config.yaml
n_layer: 13
d_model: 224
n_head: 3
n_kv_head: 1
head_dim: 64
d_mlp: 896
vocab_size: 819
activation: "relu"
norm: "layernorm"
norm_place: "pre"
norm_eps: 1e-06
positions: "learned"
qk_norm: false
attn_scale: 0.125
bias: "all"
tie_embeddings: true
parallel_block: false
extras: ["capped logits"]
init: "uniform"
init_std_qkv: 0.0283
init_std_o: 0.006
init_std_up: 0.0283
init_std_down: 0.00278
init_out_by_depth: true
optimizer: "adamw"
lr: 0.00223
beta1: 0.9
beta2: 0.95
weight_decay: 0.15
lr_head: 0.0102
grad_clip: 2.0
warmup_steps: 558
schedule: "cos"
final_lr_fraction: 0.1
batch_tokens: 32768
seq_len: 512
doc_mask: true
train_tokens: 168000000
steps: 5127
dataset: "wikipedia_en"
Each number is 200 + 40 x the weight over the matrix's rms, rounded and kept within 0 to 999. Layers, rows and columns count from 0.

# up: layer 2 MLP up, 896x224, rms 0.0598, rows 290-349, columns 56-111
# down: layer 2 MLP down (transposed), 896x224, rms 0.0518, rows 290-349, columns 56-111
up290,193,180,223,204,215,209,225,185,206,190,189,202,203,187,201,171,216,198,195,202,216,201,177,199,204,209,128,219,182,213,171,220,218,203,199,207,219,180,192,208,214,255,182,203,130,188,181,202,201,183,193,215,208,177,232,195
down290,194,189,201,218,189,192,204,184,217,197,201,220,198,193,219,202,196,198,190,211,189,191,183,199,202,207,199,215,209,194,199,204,170,189,185,218,189,174,205,220,198,182,189,236,210,191,219,189,195,181,205,184,215,203,233,173
up291,246,185,190,266,199,239,157,183,191,185,195,220,199,204,201,215,189,196,165,219,209,197,124,217,204,194,157,212,184,186,125,201,219,259,210,200,186,179,245,198,152,214,215,144,191,220,243,227,227,176,221,177,175,222,231,215
down291,210,188,185,188,240,214,148,186,237,199,208,204,228,155,201,190,193,203,172,174,250,190,144,241,186,199,181,181,181,197,190,255,217,203,186,193,213,169,192,181,240,185,190,206,196,190,179,189,220,233,182,189,171,219,178,250
up292,194,163,248,206,189,190,199,222,213,190,158,205,186,207,221,220,201,180,164,237,220,205,153,189,184,220,156,197,191,206,204,202,206,176,250,211,220,202,221,218,211,197,218,199,191,188,183,194,195,215,176,210,202,197,192,208
down292,194,199,177,211,225,215,201,216,217,202,173,193,228,227,206,223,199,218,220,195,197,187,211,187,211,210,212,235,211,162,196,205,179,195,205,214,189,206,192,206,166,223,181,206,181,188,223,198,195,208,188,166,219,211,183,199
up293,197,183,209,192,199,197,228,153,199,200,185,221,195,214,182,179,184,215,169,252,233,222,196,194,176,189,189,208,142,220,191,240,208,170,222,207,197,202,144,185,174,195,191,163,171,188,214,235,185,218,190,212,189,204,197,214
down293,200,197,171,200,178,190,229,181,201,194,209,215,210,213,219,218,209,191,186,201,204,216,216,198,198,205,224,191,198,220,190,201,181,213,205,188,212,196,211,190,187,185,187,173,209,188,194,212,180,194,187,182,205,216,177,192
up294,218,221,238,215,191,233,212,228,205,159,197,246,209,221,210,225,232,218,130,244,189,197,154,117,130,201,168,171,121,185,207,202,190,216,205,202,244,203,206,207,218,195,194,212,133,215,197,209,199,229,159,235,134,184,195,234
down294,203,196,154,168,191,207,164,235,219,248,187,136,248,164,192,192,237,215,181,230,201,240,207,193,163,266,109,211,226,172,203,229,142,200,291,264,231,154,152,202,169,157,222,212,205,193,229,156,113,217,153,154,179,203,200,213
up295,193,187,240,194,201,212,201,189,174,211,179,219,200,228,158,232,196,170,174,183,209,227,183,199,211,180,158,189,165,197,194,216,187,199,217,175,191,200,177,187,206,206,184,179,149,206,181,192,192,192,199,199,179,154,193,220
down295,191,189,199,200,206,210,205,209,187,221,204,206,196,189,202,213,203,191,207,200,199,171,176,196,201,170,195,217,196,192,199,208,199,204,215,216,193,257,194,206,187,185,185,226,200,191,215,222,200,219,191,184,194,197,197,196
up296,189,178,196,203,208,214,190,144,174,184,191,217,191,218,179,212,205,209,191,214,239,249,181,212,163,198,175,177,207,220,179,216,194,189,206,189,204,188,201,199,171,231,200,195,178,194,213,226,167,186,213,187,140,221,197,255
down296,199,224,195,185,175,215,205,185,214,205,181,183,196,188,180,171,196,201,227,206,182,191,183,195,205,173,198,189,226,193,210,237,187,208,190,161,197,208,220,212,201,208,225,151,206,205,191,182,193,222,198,192,154,211,205,192
up297,215,182,248,215,148,244,222,203,171,187,184,202,200,182,208,216,198,228,228,257,250,205,165,176,159,181,176,166,203,184,203,202,170,227,170,172,216,159,202,216,177,240,239,162,217,166,180,193,154,212,154,191,191,199,225,241
down297,178,198,205,153,203,212,188,175,210,182,178,176,221,185,205,208,208,219,193,183,199,227,200,194,245,223,145,227,196,228,222,195,217,181,163,219,174,215,249,208,198,208,187,198,176,196,238,196,214,172,221,203,206,245,204,171
up298,240,230,243,227,261,199,192,171,264,124,237,273,265,82,164,329,136,198,200,149,133,168,231,280,329,279,215,319,211,246,101,176,249,273,118,326,136,242,161,244,211,331,197,125,180,152,157,233,177,291,239,168,197,132,177,284
down298,230,238,255,63,142,27,109,192,206,174,250,172,260,327,242,267,202,262,259,201,275,292,197,122,179,253,344,156,191,222,62,114,147,209,190,211,237,218,357,199,228,223,210,193,214,142,185,15,136,3,140,225,176,111,32,218
up299,212,194,217,336,172,185,206,181,203,184,130,225,319,213,167,268,240,168,180,263,180,182,258,247,238,155,202,236,138,230,227,187,226,145,175,211,136,123,83,241,185,163,159,262,133,170,219,168,179,147,177,198,142,126,301,279
down299,184,92,268,264,171,281,225,132,183,249,283,273,246,252,237,198,295,69,49,221,124,90,295,177,96,200,209,278,236,236,221,87,211,139,253,185,150,152,132,204,284,206,203,151,286,103,246,323,133,261,175,203,99,255,249,185
up300,182,197,204,232,193,174,198,171,175,202,165,199,176,213,229,197,179,178,183,207,213,192,176,198,185,189,201,214,213,214,191,220,198,209,211,195,191,209,181,184,173,186,208,175,177,188,215,185,147,226,199,228,183,203,221,194
down300,225,203,202,206,204,187,207,202,193,223,202,186,194,202,200,191,203,160,194,197,198,210,192,207,190,193,202,210,212,170,193,201,214,210,207,201,191,194,195,223,210,196,216,200,200,197,220,190,206,211,220,189,197,211,192,192
up301,344,318,322,188,114,277,249,148,190,201,192,189,131,202,173,201,204,138,239,307,254,183,96,88,272,159,180,0,239,237,225,197,256,81,204,218,138,202,223,179,264,309,145,197,175,215,245,173,225,218,192,262,178,155,129,271
down301,178,259,188,188,208,234,230,227,294,182,201,40,216,117,305,156,189,227,188,159,298,202,127,231,186,322,194,187,229,232,268,317,224,161,220,140,209,222,292,210,400,198,199,144,241,306,209,171,241,165,211,310,279,210,105,327
up302,201,165,249,217,223,213,201,202,227,168,117,216,157,141,257,179,190,182,155,207,230,229,198,143,242,194,176,153,162,230,212,222,272,187,241,198,202,212,164,249,212,306,210,211,180,168,199,213,221,205,171,202,126,164,253,227
down302,141,223,252,172,146,179,273,215,245,159,272,209,212,267,153,189,223,228,227,173,276,212,211,149,236,182,236,217,196,206,173,181,168,212,176,185,158,177,176,184,179,297,172,196,197,214,181,159,159,196,181,205,214,171,189,165
up303,205,202,201,196,151,213,203,171,188,237,202,241,208,186,213,218,167,173,169,229,211,205,190,264,222,200,156,186,187,179,200,203,165,203,182,196,208,192,227,226,216,199,166,129,189,184,195,219,163,203,206,196,165,159,248,216
down303,146,221,140,164,204,203,212,205,209,226,213,208,206,199,210,209,200,207,186,245,194,194,198,210,225,208,177,218,196,190,174,209,196,144,176,188,201,175,193,228,171,190,215,208,184,202,190,279,210,181,200,165,196,232,161,203
up304,191,150,198,185,172,246,243,145,145,178,158,188,190,224,201,191,206,202,186,246,237,255,144,178,227,251,177,160,166,208,191,190,195,158,204,166,254,190,243,212,166,195,205,181,173,189,213,236,209,181,193,220,161,207,174,203
down304,184,189,209,209,177,161,247,173,170,156,192,193,275,184,206,202,249,198,166,184,249,204,200,170,253,238,247,160,218,235,199,197,187,202,176,168,279,169,170,167,236,214,193,159,212,183,183,181,215,142,173,225,191,202,232,193
up305,179,63,201,156,209,232,288,193,192,264,178,184,179,304,211,237,256,146,230,229,253,220,231,143,172,211,210,45,121,205,71,256,260,123,159,146,215,81,158,176,224,212,94,235,185,133,147,247,94,201,124,207,166,165,209,212
down305,291,241,216,191,164,306,114,210,230,188,171,243,203,164,178,222,177,176,237,126,172,387,186,221,134,109,207,201,174,246,303,131,219,209,86,297,151,225,179,225,223,134,210,210,153,170,201,149,211,303,205,226,224,161,173,178
up306,190,139,220,255,183,228,237,156,210,185,195,245,194,224,235,207,223,184,168,196,223,227,153,191,207,179,192,137,200,218,176,157,247,175,225,171,196,224,179,201,237,259,210,205,170,150,192,232,173,200,194,260,177,181,195,191
down306,242,213,205,105,191,196,121,206,217,196,164,210,188,187,189,215,162,179,202,195,183,174,172,215,203,113,216,222,230,196,224,203,201,195,170,255,179,195,200,210,177,200,192,216,172,193,245,215,129,179,196,182,226,206,246,191
up307,205,164,191,206,170,229,248,133,170,182,178,198,191,216,203,182,182,228,151,175,206,237,156,180,212,203,144,216,196,226,192,227,206,183,202,199,230,136,211,207,207,222,221,193,205,198,187,221,192,237,179,195,169,178,242,230
down307,231,172,204,227,184,153,191,175,208,187,197,175,196,196,202,230,208,252,201,180,196,244,196,226,190,217,216,154,235,229,207,209,201,201,184,183,218,201,192,173,206,206,168,167,239,196,178,193,235,180,224,227,202,220,219,210
up308,210,207,204,187,180,204,213,195,233,203,217,191,206,188,183,219,162,175,200,183,234,206,175,183,170,182,195,185,185,205,187,209,189,199,217,194,165,179,210,221,196,228,209,235,189,184,174,223,204,227,215,212,177,212,200,231
down308,216,198,202,198,209,204,205,209,188,208,192,195,191,196,189,206,206,199,205,214,201,200,201,208,209,196,193,192,202,198,197,204,198,205,207,194,212,196,219,205,207,207,195,192,205,195,187,204,202,203,202,197,190,206,195,198
up309,184,179,228,385,250,203,186,160,139,272,214,248,241,201,264,209,210,118,21,261,276,175,169,262,236,182,195,243,144,218,230,208,190,218,263,293,115,230,134,168,313,164,194,257,212,201,155,180,241,160,131,224,212,228,332,239
down309,194,227,249,122,160,211,259,301,122,299,276,194,126,222,175,204,189,158,258,217,82,196,194,274,137,203,221,190,248,201,273,270,246,253,146,220,202,134,20,161,349,303,220,335,179,315,164,248,206,204,240,281,104,247,277,142
up310,204,140,207,231,182,223,205,156,220,236,186,197,183,217,191,204,178,179,208,193,203,201,194,201,197,204,182,179,163,218,157,212,218,176,230,164,194,195,203,235,227,216,212,194,176,182,198,244,200,219,194,179,192,184,239,227
down310,199,213,168,196,201,176,201,178,263,200,228,204,193,200,205,198,158,199,226,220,191,203,191,215,197,233,190,177,193,200,186,209,197,182,221,183,209,225,224,182,223,162,243,176,226,163,211,196,228,199,178,215,193,194,229,201
up311,247,179,219,252,225,228,196,208,151,186,159,199,151,217,209,180,190,196,189,273,210,196,188,191,212,184,193,197,116,172,140,217,210,172,173,188,201,194,161,226,205,228,227,208,168,152,164,261,199,224,214,158,196,247,194,242
down311,218,181,164,192,215,252,206,181,168,222,181,201,180,200,193,220,175,218,186,210,213,237,212,228,193,206,192,220,170,221,167,205,215,172,178,176,213,248,183,190,207,212,211,176,175,211,172,198,176,195,199,180,213,202,194,175
up312,213,186,265,197,208,194,213,182,180,190,219,193,169,243,185,211,170,184,145,193,224,258,195,177,212,196,173,178,171,219,186,200,202,182,183,197,179,198,184,233,174,216,222,210,199,211,219,207,184,185,223,183,185,220,224,218
down312,204,224,182,213,217,180,202,207,185,219,199,212,206,191,195,209,199,211,195,175,213,174,202,186,216,179,216,189,250,208,196,206,190,177,190,180,190,198,197,193,190,188,202,188,197,198,216,211,164,190,229,199,198,191,185,177
up313,192,186,231,217,183,215,218,180,204,220,209,211,177,213,189,198,189,207,183,207,216,223,186,191,183,186,153,192,171,201,206,246,204,159,183,230,188,174,191,181,242,195,212,223,162,186,181,246,162,225,220,206,187,216,205,231
down313,200,238,188,200,202,201,195,194,183,226,180,195,217,197,215,205,192,200,167,192,205,203,194,222,211,205,189,201,198,196,204,188,208,203,193,203,197,214,200,199,201,199,186,191,191,170,197,207,227,214,201,198,208,196,202,176
up314,260,213,236,371,243,154,190,175,221,151,250,123,149,166,215,188,262,180,268,138,224,208,196,175,153,143,180,209,240,204,98,293,227,257,166,271,117,134,290,137,256,390,148,284,113,196,146,184,259,279,269,295,188,210,141,189
down314,298,274,219,166,170,264,168,222,132,189,91,29,178,175,157,187,277,269,154,132,177,116,339,224,290,146,207,176,214,95,225,250,209,265,141,107,131,156,171,197,201,224,85,266,79,184,234,215,111,264,264,234,201,108,208,219
up315,267,203,158,199,165,217,166,206,102,188,262,166,278,280,85,311,170,191,171,221,192,268,247,175,227,70,205,258,240,173,153,166,224,234,255,223,148,243,227,286,137,207,244,210,176,100,330,135,148,90,251,205,164,216,312,242
down315,294,136,185,115,250,114,160,244,237,252,216,188,268,328,207,343,210,200,233,173,263,204,202,158,308,157,240,290,197,141,149,129,192,321,158,204,108,87,249,181,169,134,237,326,175,208,152,207,220,287,208,262,168,139,327,117
up316,312,176,235,245,236,156,143,208,174,166,201,226,206,182,142,293,153,143,261,154,256,208,168,177,213,223,209,215,218,159,192,282,287,303,217,227,107,221,242,210,226,116,353,191,163,239,200,223,195,184,144,178,191,276,182,200
down316,223,198,131,76,285,197,102,245,246,293,295,100,167,246,165,172,107,241,128,163,196,194,128,277,119,207,113,230,211,226,180,177,252,153,146,265,140,75,0,237,154,225,213,199,191,182,83,257,204,163,164,256,213,241,248,139
up317,152,236,276,285,143,199,218,124,191,204,280,306,100,284,267,182,130,237,164,247,240,271,155,154,143,102,187,193,204,220,247,232,210,156,158,150,224,272,273,177,212,219,181,231,169,187,331,205,267,66,273,258,197,123,270,377
down317,45,142,292,215,205,102,166,177,241,343,229,189,250,224,168,130,208,246,79,236,145,186,240,175,285,219,171,243,130,161,106,302,220,287,213,273,223,284,250,90,229,207,193,246,219,242,253,271,42,186,120,162,216,178,235,209
up318,234,186,211,206,186,208,169,171,204,206,184,199,227,187,165,216,206,236,203,213,209,199,171,230,195,178,193,191,189,213,154,228,221,206,200,185,212,177,228,207,198,209,174,179,158,213,182,231,187,219,202,202,210,174,223,203
down318,193,183,194,223,221,187,192,219,207,205,200,183,200,190,198,195,210,202,187,201,223,177,195,201,210,202,201,213,207,211,199,192,187,190,207,215,219,207,206,181,202,201,204,185,210,185,193,198,216,171,203,182,213,203,179,212
up319,219,195,244,197,176,118,167,201,261,260,126,222,131,317,254,248,157,161,215,228,155,171,182,234,263,91,202,235,127,156,198,267,239,202,178,184,193,258,190,208,220,229,267,200,192,129,241,359,191,295,172,216,183,116,277,184
down319,174,231,230,123,177,192,200,304,151,210,244,95,329,141,301,159,321,218,244,78,202,254,206,356,191,233,188,233,245,159,214,116,147,286,171,243,192,177,189,192,154,223,211,212,187,167,224,156,261,202,222,169,177,133,217,163
up320,86,177,203,218,212,118,178,212,173,295,196,231,302,187,148,235,199,187,157,256,161,107,228,271,167,253,224,234,188,155,70,166,195,215,252,171,232,259,177,256,265,284,253,198,227,125,270,77,229,162,184,236,143,203,227,269
down320,313,147,227,223,220,361,225,197,194,242,182,199,275,136,156,145,138,232,185,100,306,141,199,285,381,158,260,121,392,157,331,192,234,231,150,133,110,196,177,191,74,190,261,320,175,190,22,126,286,174,161,253,265,133,344,127
up321,198,205,218,213,198,236,211,173,222,183,213,249,213,192,205,164,180,185,209,232,202,210,183,198,199,219,151,214,184,210,199,178,190,191,187,216,192,184,200,219,219,211,179,207,195,191,193,256,135,178,216,229,181,250,203,202
down321,198,205,213,199,192,200,209,208,196,233,200,210,217,204,200,211,198,192,201,223,191,193,194,195,191,186,185,195,212,189,210,219,215,212,185,204,210,211,209,205,191,216,189,196,201,200,209,197,189,201,206,188,188,194,207,194
up322,254,167,246,204,213,253,203,164,164,209,177,296,134,215,172,208,162,192,209,183,257,184,148,203,177,198,98,194,181,208,199,187,193,218,216,232,201,160,190,202,226,169,285,193,139,203,188,195,198,253,195,213,141,236,235,225
down322,225,171,196,126,168,235,160,235,204,199,175,217,241,197,144,183,235,217,172,148,187,180,190,221,211,212,176,166,217,201,238,153,208,238,165,217,174,168,192,146,244,196,129,202,203,193,174,241,200,176,155,200,211,176,190,173
up323,201,152,218,224,175,222,232,207,175,192,186,190,201,205,196,192,170,177,184,220,189,230,177,194,185,207,180,191,193,204,203,213,222,170,186,200,203,181,215,199,213,191,188,216,165,176,179,185,178,183,199,164,155,222,208,181
down323,188,187,204,193,192,194,215,213,213,192,222,188,215,183,201,208,218,208,199,176,183,203,208,206,193,211,196,188,205,210,230,194,197,185,201,232,213,194,205,182,197,188,206,175,181,188,204,215,188,174,189,177,208,203,183,174
up324,171,154,259,230,217,231,222,211,184,209,202,237,163,178,213,221,185,151,195,244,245,235,196,193,160,168,185,172,201,193,172,202,233,179,198,236,177,214,225,211,215,211,218,214,153,153,196,192,174,186,196,182,201,205,178,228
down324,224,201,199,200,228,187,195,185,226,205,191,180,199,160,188,191,208,201,209,171,219,205,212,181,172,201,176,180,205,199,206,215,189,247,190,221,205,222,203,161,199,162,199,172,221,188,195,219,217,167,200,194,222,196,214,185
up325,284,160,204,192,179,197,176,135,104,189,219,262,290,109,229,98,195,246,159,204,274,156,126,167,164,226,193,201,224,186,177,243,159,215,178,191,243,287,164,209,279,272,146,224,187,290,255,204,79,163,220,189,172,166,122,247
down325,313,27,282,260,215,200,229,130,161,220,128,87,214,82,199,132,230,277,307,153,121,262,198,224,198,64,208,135,236,110,231,245,161,165,189,174,248,161,57,240,181,178,285,243,131,235,111,160,181,205,183,204,201,215,239,25
up326,131,183,210,281,139,361,162,188,97,180,178,183,283,190,175,82,117,218,160,122,244,260,160,240,252,178,220,246,172,317,204,186,136,194,185,39,136,146,172,307,295,147,269,93,146,107,305,197,247,217,197,226,205,262,232,351
down326,243,258,261,202,164,220,167,171,244,246,112,155,208,194,170,210,70,279,315,146,133,112,223,304,227,143,284,308,220,343,222,191,179,250,194,137,0,155,92,265,223,199,251,232,133,126,227,149,226,315,195,220,194,156,163,230
up327,280,146,272,170,174,230,199,182,159,258,173,224,195,178,220,222,174,164,246,226,271,235,169,151,233,178,202,202,185,194,194,184,195,213,197,215,198,202,235,170,228,192,203,206,129,161,134,216,195,204,232,163,161,235,183,183
down327,197,218,223,234,210,99,211,181,195,196,205,158,207,253,247,239,202,213,229,213,293,206,170,215,113,189,200,159,213,237,174,203,165,192,219,159,181,192,211,169,241,203,192,138,209,183,204,158,278,180,290,219,190,281,154,137
up328,209,208,263,188,163,216,251,186,191,213,209,190,181,187,205,198,218,161,195,208,207,186,163,124,206,211,110,231,140,221,210,249,224,194,216,214,188,212,161,169,226,191,189,180,177,206,225,198,210,191,204,174,200,171,168,206
down328,226,187,195,192,229,195,212,257,203,168,174,210,231,184,216,180,198,200,209,231,168,182,190,242,197,216,193,206,230,196,199,190,175,174,206,193,233,181,164,214,184,161,204,198,213,212,168,219,176,209,196,190,240,164,132,167
up329,147,279,277,263,202,321,284,97,247,135,230,303,248,117,110,113,85,190,129,201,237,300,231,294,259,301,113,207,137,183,186,95,162,221,161,173,143,220,169,338,250,257,287,336,194,16,271,323,220,231,118,311,146,136,205,333
down329,131,204,270,263,56,108,92,192,206,125,237,88,214,188,106,97,150,205,29,187,297,101,110,147,318,238,41,207,196,277,188,247,200,166,314,164,142,268,344,132,438,236,65,162,201,105,360,225,216,257,266,228,170,129,260,122
up330,285,136,209,112,154,177,355,209,216,253,202,157,263,310,200,115,200,186,153,356,258,316,186,118,266,234,110,175,219,164,181,258,201,191,173,170,99,169,211,171,305,177,175,309,167,105,150,330,146,224,135,303,214,268,161,141
down330,393,159,209,199,247,372,218,54,152,238,280,299,320,259,124,166,211,217,146,172,169,42,160,379,170,299,128,188,247,44,224,97,207,172,215,162,83,95,298,126,217,167,180,106,197,215,82,219,227,103,183,245,158,210,122,252
up331,193,175,222,226,185,192,221,204,168,177,194,230,187,239,186,225,195,180,166,223,207,193,151,157,188,168,200,200,163,216,235,190,223,195,217,205,182,168,176,255,203,231,215,191,202,173,183,197,159,174,178,193,201,204,194,252
down331,227,188,203,189,189,207,193,201,176,211,225,191,227,194,192,165,191,197,213,192,208,217,189,190,198,185,203,208,229,221,191,210,163,192,186,197,187,205,164,188,209,198,205,214,181,205,190,205,184,198,215,198,219,220,209,190
up332,151,212,270,168,173,192,154,210,111,266,172,94,277,301,231,245,201,258,185,270,288,260,155,184,237,274,206,94,220,120,74,110,174,216,182,172,284,154,249,177,265,221,127,222,142,157,226,165,198,131,235,184,216,285,229,221
down332,216,192,240,141,119,138,0,209,228,227,101,152,242,284,225,298,246,235,193,220,228,101,134,254,133,237,257,207,43,152,129,273,140,204,190,191,229,146,314,259,154,85,133,103,185,270,188,190,218,181,287,111,198,388,204,172
up333,274,244,184,206,250,199,231,233,284,97,214,189,116,133,171,29,307,144,267,341,186,252,243,214,163,157,124,114,130,182,214,179,193,317,329,167,155,279,238,203,149,261,389,154,205,148,266,177,183,303,104,318,170,202,183,202
down333,315,182,180,227,169,240,114,261,224,214,322,207,152,71,149,29,145,167,240,221,106,205,286,267,164,138,92,204,204,206,226,195,189,142,111,224,224,366,179,169,260,192,248,259,242,178,159,200,215,145,161,163,202,230,216,87
up334,197,194,282,262,191,218,208,169,240,185,113,169,148,184,206,175,154,156,153,242,213,252,164,158,193,193,202,162,129,206,226,236,235,197,218,179,179,214,181,248,202,218,233,228,186,157,166,204,201,200,153,222,155,198,214,182
down334,171,219,206,233,312,209,264,226,227,223,200,107,233,165,206,172,170,143,167,140,135,212,192,339,214,251,265,245,170,135,187,243,234,219,190,220,176,245,188,186,259,209,193,195,214,272,234,123,316,215,189,196,203,182,122,143
up335,197,186,246,222,157,214,202,213,208,218,183,201,214,222,173,186,199,198,193,237,221,214,169,172,207,185,161,206,193,226,148,202,214,186,206,126,198,208,205,177,209,244,178,212,152,199,179,212,195,199,215,221,200,175,217,225
down335,212,185,215,196,199,197,201,207,203,226,179,199,183,208,189,209,210,220,227,236,191,195,226,224,187,223,177,212,199,198,185,226,208,196,188,204,189,205,184,195,212,212,191,181,185,201,196,212,207,199,197,212,193,170,181,179
up336,235,253,235,132,140,167,147,118,80,133,243,274,210,283,259,279,170,220,183,335,182,286,162,217,260,260,212,247,200,161,180,192,171,196,175,200,200,265,283,126,200,206,301,163,197,164,264,175,248,167,154,157,145,338,217,208
down336,84,148,323,252,230,194,246,245,234,262,140,178,239,272,202,273,198,194,199,310,99,117,125,248,298,199,196,185,182,237,89,178,233,175,158,154,186,209,224,225,175,247,65,191,247,136,227,245,117,156,182,204,87,126,276,273
up337,231,145,196,187,160,201,218,184,231,219,181,202,202,235,214,207,182,190,202,226,192,235,155,187,185,234,181,184,199,197,166,241,157,188,223,210,200,182,185,176,183,260,227,188,148,190,198,205,195,191,194,192,189,234,225,200
down337,198,183,214,184,197,204,217,215,203,220,174,204,214,208,218,197,202,181,174,184,217,193,224,209,186,194,165,154,231,199,195,181,204,204,218,225,198,176,170,178,221,201,225,214,198,196,211,215,216,194,175,199,244,188,205,195
up338,227,193,202,190,200,213,209,173,201,206,181,218,213,209,208,164,195,194,208,204,165,235,149,198,237,202,198,206,156,193,194,220,223,205,195,203,184,195,193,218,202,225,160,177,199,180,199,205,174,190,190,208,191,194,177,203
down338,184,176,185,217,222,185,207,215,192,198,212,178,201,173,184,179,195,201,196,200,188,175,213,214,183,212,199,225,202,191,205,196,206,185,214,213,196,203,187,211,193,194,204,188,209,188,203,203,190,218,213,157,210,200,158,184
up339,200,192,191,219,184,204,239,174,217,198,201,225,175,184,213,191,192,177,170,211,205,215,176,195,200,182,182,182,189,182,203,213,214,173,204,225,198,187,169,188,201,205,192,170,149,168,197,222,197,217,170,203,153,217,261,185
down339,217,193,189,180,188,178,202,181,197,205,206,188,229,186,216,217,183,209,204,197,195,213,201,161,211,178,179,186,211,209,200,200,198,199,197,217,197,222,194,186,209,194,201,210,214,208,217,200,183,197,165,188,214,190,215,189
up340,151,193,241,187,231,203,205,187,197,218,191,198,197,266,176,202,219,204,162,250,236,214,187,167,187,200,175,222,175,218,174,190,247,212,204,202,199,179,209,208,186,212,174,174,171,210,182,195,207,236,153,217,187,199,213,202
down340,162,203,224,180,216,188,188,206,218,196,215,221,237,200,207,195,167,188,164,175,181,239,189,210,219,212,159,204,205,211,229,203,196,214,215,246,196,215,212,205,225,228,196,209,188,209,182,203,215,176,214,191,205,206,184,202
up341,183,143,227,184,207,176,175,88,216,191,183,218,220,209,216,160,197,214,192,208,204,254,152,184,183,161,147,185,168,193,218,188,211,217,216,195,241,208,214,247,181,240,240,187,152,183,259,220,168,203,205,170,191,218,209,244
down341,102,230,220,149,201,190,189,130,169,252,206,149,229,169,203,171,197,210,173,193,126,135,239,159,189,182,193,179,146,165,201,219,234,167,191,211,190,203,172,209,187,222,192,184,244,174,218,173,190,199,198,183,215,196,142,223
up342,221,135,208,240,152,201,161,183,176,236,197,184,198,176,227,199,228,223,208,237,224,228,163,176,199,199,192,204,175,206,182,224,226,186,209,181,212,179,193,204,219,225,188,194,181,174,212,192,199,212,177,179,208,202,188,213
down342,211,211,207,180,214,202,198,197,205,203,200,194,208,188,194,193,214,233,194,174,173,197,258,233,202,230,219,198,201,232,209,216,206,195,170,156,206,200,191,227,198,175,193,186,197,210,196,199,213,196,215,232,222,222,199,194
up343,199,162,246,239,184,240,195,192,151,183,189,205,165,199,215,160,197,200,171,217,208,218,173,189,201,187,181,208,207,231,205,218,209,182,208,187,227,206,201,211,172,228,204,177,161,193,208,194,148,227,225,169,163,226,197,194
down343,196,194,205,205,211,216,208,193,142,191,188,189,212,159,170,204,189,204,197,183,187,214,211,198,182,197,216,242,246,214,198,208,206,197,209,235,227,208,197,179,157,238,201,193,207,203,194,191,197,213,215,198,203,204,190,165
up344,198,154,251,203,181,191,223,180,212,230,191,220,200,211,186,172,225,172,129,246,193,218,153,173,196,227,206,182,206,198,147,236,219,202,181,207,225,217,200,199,202,241,199,191,173,202,182,228,163,195,182,183,186,179,228,208
down344,209,171,201,176,182,188,187,200,212,207,210,204,224,203,188,223,194,212,188,181,188,203,203,205,205,197,214,204,200,197,185,245,197,197,188,226,225,254,180,213,185,200,194,199,201,184,216,211,201,203,238,215,205,213,213,177
up345,192,210,240,208,205,195,239,195,210,225,206,194,163,224,200,202,245,197,206,184,227,204,192,219,219,188,153,204,173,177,195,236,202,164,188,200,204,168,183,188,184,195,186,160,201,214,183,221,181,194,195,208,196,194,189,200
down345,219,197,211,213,216,194,186,201,204,210,215,165,184,196,189,196,213,216,183,176,202,229,196,237,199,208,197,217,210,199,204,203,174,229,166,193,204,168,206,189,190,188,203,194,198,199,188,208,196,195,234,205,198,191,193,212
up346,144,201,246,174,225,191,240,183,183,186,142,237,110,273,248,123,199,111,154,188,250,234,194,87,198,209,161,229,127,223,191,262,265,237,254,212,239,193,226,204,248,239,219,224,224,241,179,210,243,212,141,271,187,179,230,259
down346,221,186,293,180,246,164,128,265,207,206,233,199,293,161,113,181,193,269,249,150,164,181,101,260,211,230,147,230,151,182,145,200,244,271,128,262,155,307,246,198,179,203,212,147,182,211,169,251,173,160,217,146,242,201,190,212
up347,232,38,233,182,224,267,165,132,120,202,220,288,182,250,265,245,196,195,199,153,241,228,184,224,140,262,167,181,205,208,206,208,239,245,239,186,263,129,198,170,243,206,246,207,143,194,147,304,168,196,194,171,163,246,189,220
down347,204,210,244,190,191,173,195,204,140,242,191,222,206,165,179,226,197,228,138,186,243,144,197,321,349,190,236,181,209,146,245,187,164,185,205,178,133,168,204,136,169,218,197,102,121,196,266,214,280,130,197,202,253,187,160,257
up348,204,171,284,220,187,224,169,142,191,213,198,248,154,211,184,188,183,228,203,217,226,217,150,175,149,174,162,182,106,206,180,252,216,204,195,215,170,165,236,186,192,217,245,164,192,193,171,194,181,259,227,194,178,193,183,204
down348,202,204,191,168,182,216,184,153,227,215,219,206,220,212,225,185,166,208,177,192,180,222,208,207,209,231,190,203,194,194,192,220,208,209,198,172,202,176,193,179,224,220,194,223,215,215,209,189,188,196,176,197,185,208,193,199
up349,147,234,186,278,116,192,307,220,217,221,185,204,224,126,184,268,229,160,73,215,158,234,123,256,188,240,157,55,214,309,226,191,222,66,226,141,307,38,137,219,79,108,183,168,248,304,107,242,277,233,166,339,178,176,325,223
down349,223,288,202,136,80,180,190,226,190,223,110,211,319,156,281,105,234,215,162,144,222,355,177,115,75,190,238,222,252,180,129,240,207,310,335,235,301,315,139,194,276,152,240,104,137,240,263,116,241,98,218,147,237,128,56,72